Part of a small language model's weights.
Size: 9 layers, width 512, 6 heads of 64, MLP 2048 squared ReLU, vocabulary 8192, 59.7M parameters.
Architecture: RMSNorm before each block, rotary positions, no biases in attention or MLP, untied embeddings, normalized queries and keys, gated attention, value embeddings, hashed n-gram embeddings, an embedding shortcut, norms scaled by depth, capped logits.
Training: a variant of Adam for these matrices, 869M tokens, 5989 steps.
Each number is 128 + 24 x the weight over its row's rms, rounded and kept within 0 to 255. Layers, rows and columns count from 0. Numbers have three digits each. The size before them is the row's rms in percent of the matrix's.

# up: layer 3 MLP up, 2048x512, rms 0.0361, rows 1335-1359, columns 0-127
# down: layer 3 MLP down (transposed), 2048x512, rms 0.0331, rows 1335-1358, columns 0-127
up1335 095:113151131087130183160172107128162101144125138152121118186200164147135104169110133120126143132188157162138142147143089123136185098136158106078118111165097140152076151123125132112129106103120120154121118085156133085138127105092140114101148116206147155124143145120110096090100132101169112099089115145109125130141151164139146151162136120143161172135130066138199150117133128099107131096108
down1335 091:140144119158133092059135144101118172097070091142108155134137131117097112093154108125180143101056115118067133150096130052135139142174123121152139177097102126176154147091185138111117138107185148120119103155114172143168080125122124097118112151088124137140124089128099100127148137156096158165148145132120127095112103082126114121090170096119153144133135117128102170117081147114164137136102
up1336 094:106165132142113133111108127118147126099157124124145137111122127109098100112165141088107115124144139168117119137106134142134079096117128126121110132128131105135084113143133090155126113135147111128169102153133105139117127150113109152088138122120163123109098090116114094087158123105166072114158132110141128133121174137129097119104129110161103076140099089138147161177097128103126129133136
down1336 095:114121125125106120109136153102122174127152153138140151141113135085129106124153105114131128140081095134093120145143150066112113102104128133174079093141147103160146097164120105133103126107111148139087113137115163148124182129127155111145139112138135098136117135116133130130180068090127160085126126107137117160160103180168118101099149129159103118107125165117139104139137091132159128107135
up1337 096:149111170085105119152115079151149093115129180122159178129130161110158130133136116106143134125131116117153122123110080115146107130104085128093144135136145081115136158094158136125153102098076155105141137138134149103130108090166125126134107127165099128173111162079120121090123114104186162160119101098121133156126093130119113129172155070136162123121155134132139108106152158121109150115109
down1337 099:126154139081129142145153103157113078099170151103099116140143116078144130173092111113129127160143136100123118143135180142123096143153154101102122146098121147156201138118102147170127093158107109125140138101152135164131124116103137112131189110132144125127158147124133109124152145090144103112097141095097140100131117116132137105129156108120124147137132125147114082124125117132105147129114
up1338 103:142120162121133126151142113163120088099164169158171076104131142097138142141132154103138105162138164087124147160123134148160106105114111127106061128146152128146127151136126150151143138101158138128122146196118106120066105127143131120109129187145136108133135118112154161131172137123166123132130107111168097130129123166140122192120128086096118181164140132136125103127163071107129169087171
down1338 105:109134113146151127089135160117113132154162124140097122128126149143149150150086125131138097149143135142109122148117143111123129113138162159121151143116144122102129090072151143150132084162155124141116105151149114098130099114114152139123169103138096111138148150160127118152094123083130098143095106109094117163127147112186101110143132130125129112129134137140108146154118116114131134138163
up1339 088:092110120129158159118078119135150129111115139111135119133138158153138145161127137129128093116149178154115121146104116123126114130150147079128191098159161102145122101106129156112166102092118087116132129145102164148106112156125161107107136139097099150129119074127175116060111113126125114124104134152142142142129140128121141154093092086117122119112148124148137120116127122125151125143126
down1339 090:118137143128109117078143124146125129098131112146184141125139105113123128137126057113161157144132125081111160144143118136123175157152128120156104130096139110092140119120148106124113129135090110116130150160143128144123126145144079129135127110125131131102148104113138172135070144114110107130163092140172120129111101093143122095110104133131124144137131091139106129161129090111138104165100
up1340 102:106161139139074126142164108127129098124126148152091133113134125140131126124111134096107156109143121111165103157114125130125139139139133091117151168119194120135152118115124169095103119154116130112140164125122109093110135120141123140153148157174117139121160097125174133142101127141098139141142139123118135143131130119121133128157135118109103064131173087129138094120138095122135139144141
down1340 104:177095119099110114181133103141133116156129158127102122104129111145136158126120124104145154166163161120132148134112120191111176129145101139146126143125168084143114152108076109085120088151132110121110154120148131056147168128135140143129120153162137149141103090125156145102104120088116135154135126130137109128115094126135120112107120138150119123150126117132176094127118107113165097140144
up1341 097:136159104134134120096119111154133107085163133105114159114138150123112126103149117141139151119105127159086102138115132142126093112109143108094113080089113129130077149172111140129131146129132108100146158163182147126145167148093099192134091140132113150141155134138122102096134134101112113112107163154138125104122130080107068178092184140154162138073066138121148121143133149145098112174102
down1341 098:135149151111115137125109095147126122110170171139117129139140109140138169181097118095110089130136127110155105125156121128107140172125116081120098141124084116171105121105147149156131146114137140145117176128145114147097130108161118189121132160098117121090109128161103108049095108115121130091095160148120137102144142148100152126161129118111126145128174152102110109138103147139121146170128
up1342 087:106141131159142133141106115128151082107173134143140127109177175115086071138122077074123149126180170153139105170139127146125140101144120132119117131105120133104119149125094157160127163139134120113146142114112111099158157113139129120102113140149117126159173152081099127122141087110121145131130131127173117135115153107133134135139172110149122089146170126146120117144118134120148131154179
down1342 091:105091091158112160124176166141190134123086106134182154102135166099086134087140125139175095127125126123153113084101093115067111173125133125119127158130149088133139132077116142106163128121114133136107115153129092122139170129141087139094146144113163144120121127143140129137156146170157103121094086132124116129122101097159132122106122122148136111149128136105125116141133123131139122149130
up1343 098:105140154085123129117100146136144137113132115139145136120142141117072170126124129128151128112114153142112139119159120128130136127145128166126126098141142096177144177174138133129153156083121125142153114127097147090066118149145122129129132092113137168093136107104142126127156162091153132141109122134151153111135119131121150139141173121120137147126069134101162160112118112134133107107133
down1343 100:115114163102138125060142149137132136117124139134122105136133104164100091131132127157107117097139148088152117139161146137142118145156152125125113140075176093112120121150141133166155117138116111136133149097126105138082094112179113173105152116127154127116157097108133168132150104100125116155086130123135099111143107127144113079118137152163166122089050135141141117112118109120110115093153
up1344 088:139150163088152121156147102112113025108117255107129114134141113152174145146108169163083101152240101097125133129112174118116112127148111152100108124108155136115123126099120170105123133138110118105186160148092127148140114121144113102101145139130151124132139156142137166153120170132111148129123151140143145138121106120142112132193106128126105124126112118103098150151104113115135108139153
down1344 079:133128119146116120120125112129121128127155111125129164129104128119124165081151070120157188104096130134111085138138104126163141111125182116141121101138137147141166086157144094165120122180108106111127110115164161142089137107094138139149149088154087151114135129116120121149122122125204116158134138154126120084127122103094108108134168106138099135123152175124147129124169109121194161142130
up1345 091:094101148131163136162119073154128136108145119148155119100151122134127084152099100131118162178113162125141096116133129100131135089152136163117093086125108132112142153155118147134134140105164154111123092128144136118169155140105119134142172146142117122144176147125076105088209137166153154130064144206132187153109125093106103138121108102135135102144113117149146134095139120147133122151103
down1345 093:149148151122146122141134139128127100136160125149126090135116130105096117099145154115103120151111134086114130126092084105131121128075054107161101152121129143134139172132167098133138118103161166096137135137132179123175128105106113124104130118124097127141105117143151148161092156124157104084140122089159126149140165154180090135100126099168123107130110124101104119125157112165108158122123
up1346 099:135134166108131167111111145134109124136146170135134136152120106134092141141145101167103144112128135167172105161117132131132126121099179097130128137133124127148110156154143119150117122104080126166114134102107132131087176114108159093102152123119162164171132156133113116123126170131097091103139173177138149125118133132110154132141166110141135131141125175127145129119143154110142151110121
down1346 100:125151115124123123086163138169109151127165144085092135104118121138138115162137101086118114123099151115114134115091123140132143121075118084125159135074118133196151152158147107131145159128154094134147128130151132125109103156159113115184124125128127140096139155128129169113059143107118142111067111136148159146141106112135155121138118139136165122140111126128122094129121149124116142143108
up1347 115:132140093093125155149128122144128128115126129173131087113144166133121131110152099137154124130126148108124141154151144136101119146126161112125132116167132103090121145122111167157125156099140137120165146120123109124181146152153093178086109165165109130134115111077125140075163085104134109126149107130142150111117119131110138182119148147104139108115136131120175101107123137143133096130106
down1347 111:124123124121087131122117147123124148148110125113100150080145118098163146151121111137173111148099177094154118118135150101140106147131109058120158123153125123137111153156135122131150159118152127095130138145134146103138111124150164145165122150130124133115141125135136131120108146092133135125163083093101116097133126125157132182104145126086131136138084136163133152133115162107146129113099
up1348 104:107151145106098126109115116136123143159132127103100109095141146065108100126118130121114137153110131125145120124185113119102122104100119138108179117101124105148110142115141137128186156140090119144145146132125135109092121116145117101146121114150172105121200072136134129127154151139168103137096132135175116140147123127133109092142149121129103118103131132085142091160138164139142101108131
down1348 108:138115135115195133091130140134129118141111143113106090144126125103132114138137118158133114125104158132108121150130151156092144102102167114145128128091155138102133122127124161146160099135148054094138110139095097132120161099156099142135125128137109122125110106155124116142113134119137115106132129152159135114140158149154155143112123120155138138128160116117100144125140113147094078121135
up1349 090:105110096132162142139127128130160152144120134132096109082181111170162125181091144138140103063129131108111143104118120099070105128102158180154168092134116125094143100136118109116141094135140113132111086140171121107128113131121103136099119171103135142104150049110121110145163145148111119142123116163137134108118094106121163096115128130116142165171098102128159117175122097114088136141102
down1349 094:134129109173097092111101145090151120164122040144127121153122111129108148101146136165134138097134092165079132147086135121169157157116138135092144136113119120143141067130117128144128101141095126122135097119131082140142159104120121105104151087139107112160117097104135118094135132115153125104137158114100126150134154128117155166151151137119136162101115141136159130166142113086124122116128
up1350 102:122153142146178132104137129135127084147131116121127138132164095152154137117181125148119122157114146128118091099145126095123142148135134139154133147165113103080159113121102135122120071103110091149125146151155127121105120134102119150119141180153111118120134111107144104080145107146116121158118123112122130096119141131150071139116145130111140114159156106134152058158154129095056092125137
down1350 096:086099190133118138138137125147099141147112122114129123147131138130140179157109150049105121164123127107128126133145141125135141135141161077110109135089081159145144099112161143145105120124105120157163140145138137101113124104150142147146142107135085092103142179101115129145107178142126141144139196119120094133124187141122116167148105158162126096112152101081106116134149138068135128093133
up1351 095:133149106145142137106160124193128088154116131120100105127185139135119127109133139112107127144154130130134079107164154139147101135127125156096164111077130130095109099128111147127124132089121116103114130148139109136139132126099117122139157147129134103130138093131104094110142132133120076111134167178118143094095158117086103120160157138142148141119076119123124137166094163098104099119107
down1351 093:126132173132129097153105137115094114109132144114184118137111086081126143133111108095130135124113096143171108152170100167111098171107097118098132137108103095190142119101155145143111150132148129145144118141125084101133127110146137160115142141163102112090116155139150154142108156120103101149110139102139121076155119159113120146131128134091095122181146145145104141163136173071158122124174
up1352 103:108162115137114117124150121123120124154147117159135153091142144095102130129126077085141100160122115129143085100168144082126117098111153143137113139056117111132142146099133149121119120129070069152147132138153155148135107120163070164144101174141123113145156108129124110099146111150145111138102123133144188129107100124139111128154183106152123118149106121099161119150114142117091134157139
down1352 101:112155115106113115191114108134116104109128149097147105148169097096152092145140143138091123156163104133174139135160109128125118095165105160131158148131064130145159119110109141126158136129124109107139154148153113094102066098137135108123154159134104157106085134169139120138135100135128167153182128163132152123084127154155116118085100137096111081158135121099132116067129135117138125159177
up1353 105:106139154114116126146084094164128083095141130156125115137136148154130144105130124133130161097108113109152078148114114102106128077121190141123171129100103129112135135098127130167130106153145134169120142138163106146147143101116119124082122142094149169102141141122106135156107092113120125100154134096154123144100137144159132147140175119149108152117160132102160100158143154125138145085117
down1353 105:144157151133143132146126141125094114156145142142123150114085090134086158121127132101101099127138115105086075135104156164126122133155174125157172159116113123131113136135119113129129102153119122114114124148103132104166133128117128153126104135104091105130168128126134173120123126108132126086130157171100154130140128133126145128132167143115124138139110180117113104120122143102092130148095
up1354 098:138118163141093171090122138120139071147153141148098113118129117129158142093138108133094117117162090118179115101131119068128163110096137081131134123140120146110136133136150146166140120143149131132125137130166103086129157107128106137121169100142142131114118144135149129161079097147120107126157145118129117125097125145135139117150152145117122185169132151117137109155156160128132154116118
down1354 096:141122142115133123129123171118142112101113131129096149111110119100155176148135096141102139141091152107128121151157168104114125149115141169113130121174120163099128132119143141107130141106192158172101154142125165095131092113132156130110103164080125139072101133157141161140114121106134126145119102133121151113107163163167132100162145123131088159126111178162119126176137131129100106097088
up1355 100:112149155115120167126118119131137139155153117148143133133141113115126142112119136116121110127118131131139102153110127097111103091135134118103176159121118119138119101112100119137151098122119138145132099100113128129156119130147131128102136128185123152137126122125147117086125078151136107168155110133142134106107121142155139164129107151174108074069096100141119174146154150077130123097144
down1355 102:146101114123134125148125134125087120121147128100137121151126070118139155160118080142122151116132154149068050117086106110146182146153127123098132123106169154112134102079123122147115136103135119144092113147149123080128125129173156071130125116151106122112199137152130119136094115136156142145157135137140047134126148157114129135143115160143123141147140123129145128153155119096114131076107
up1356 102:128076113101088114145148101146131087144159145143138127147131129111155124157110155132138175098134134147150173107136147125076172063113126125099127142092149098069137119133123177083110120084110104142146106144155158104111147082105141146161166101114126142146137163116120126077169115100111156151099130150119160118115125166140093195168140118138077122145115134117113132131135119155090101072095
down1356 102:142116151057157140152098118104143116115110166140138127155136152100184161128139130112120113117157112121122105127136108096104121136177107137133150138132142133138135130113089126125120104158097093169131132161115123124136106156128137091092152164123146130094164172093169098145128125115121150127110101071178167119145153103112102107174149118082174113139120114122133092117152114129155134131128
up1357 099:098177123101118129162138128153142132123123121124119127150166127083125124109137119088152166118091147092134127163137100138118131099100172131100147096096140139117132119096110143144113117101129093177129115147141117137155125102109132080139137109141088150138136147147138140092080141135113094104156129115130118103142152146100114161136136093175139131119086124122144108144189153132112136073145
down1357 099:154124125147123094156106098124102117149127126129126131122127134083144160117146131138105114156131130115141090159109137134118137135145108135093090133119123129094159162074136084111137142136118171127121103147076132177092187141134123093130107146091122070072100105146140071157117149113124143139147157128136120068129084138107149142111134130133112160143153135100150138117106149084127148151108
up1358 089:143153118122143140157165074217146125121122124134168105136120139112136157122144110136101156145106144139110098132120128110136111087116134169081132156131105122138135130177129150156122091094134116095121066165121133089097145113092090127116126125147087141137091115123139135115153173133149133114136132173132179118109108112145129114112144131178079166155072099094147109144115127148150141092175
down1358 092:169121145084107122169140103135083132099165189111189135132103119098123119176154117122082119107136131138138180139119126111158091147141133149125136146174167143117133095129176067134132156186095135113151125099123127089150136124117109134131150144146191105098127058122103130115145147116143166135105148114098127165136120124137170109088165116124133140116096154140163106112177110121105133103117
up1359 107:114105149158146160100120105146171138128107158123130114131120132126102111113111090140133127077120151118133092124152120082138071116147143173134137098147145138065097143128141126152149128108143137171131104116095131126098123092102101181116160158170075170148148142073129088157150115173164147129128127157120132131101116122128154122144121089114124139147140121111151134111095105166132135149127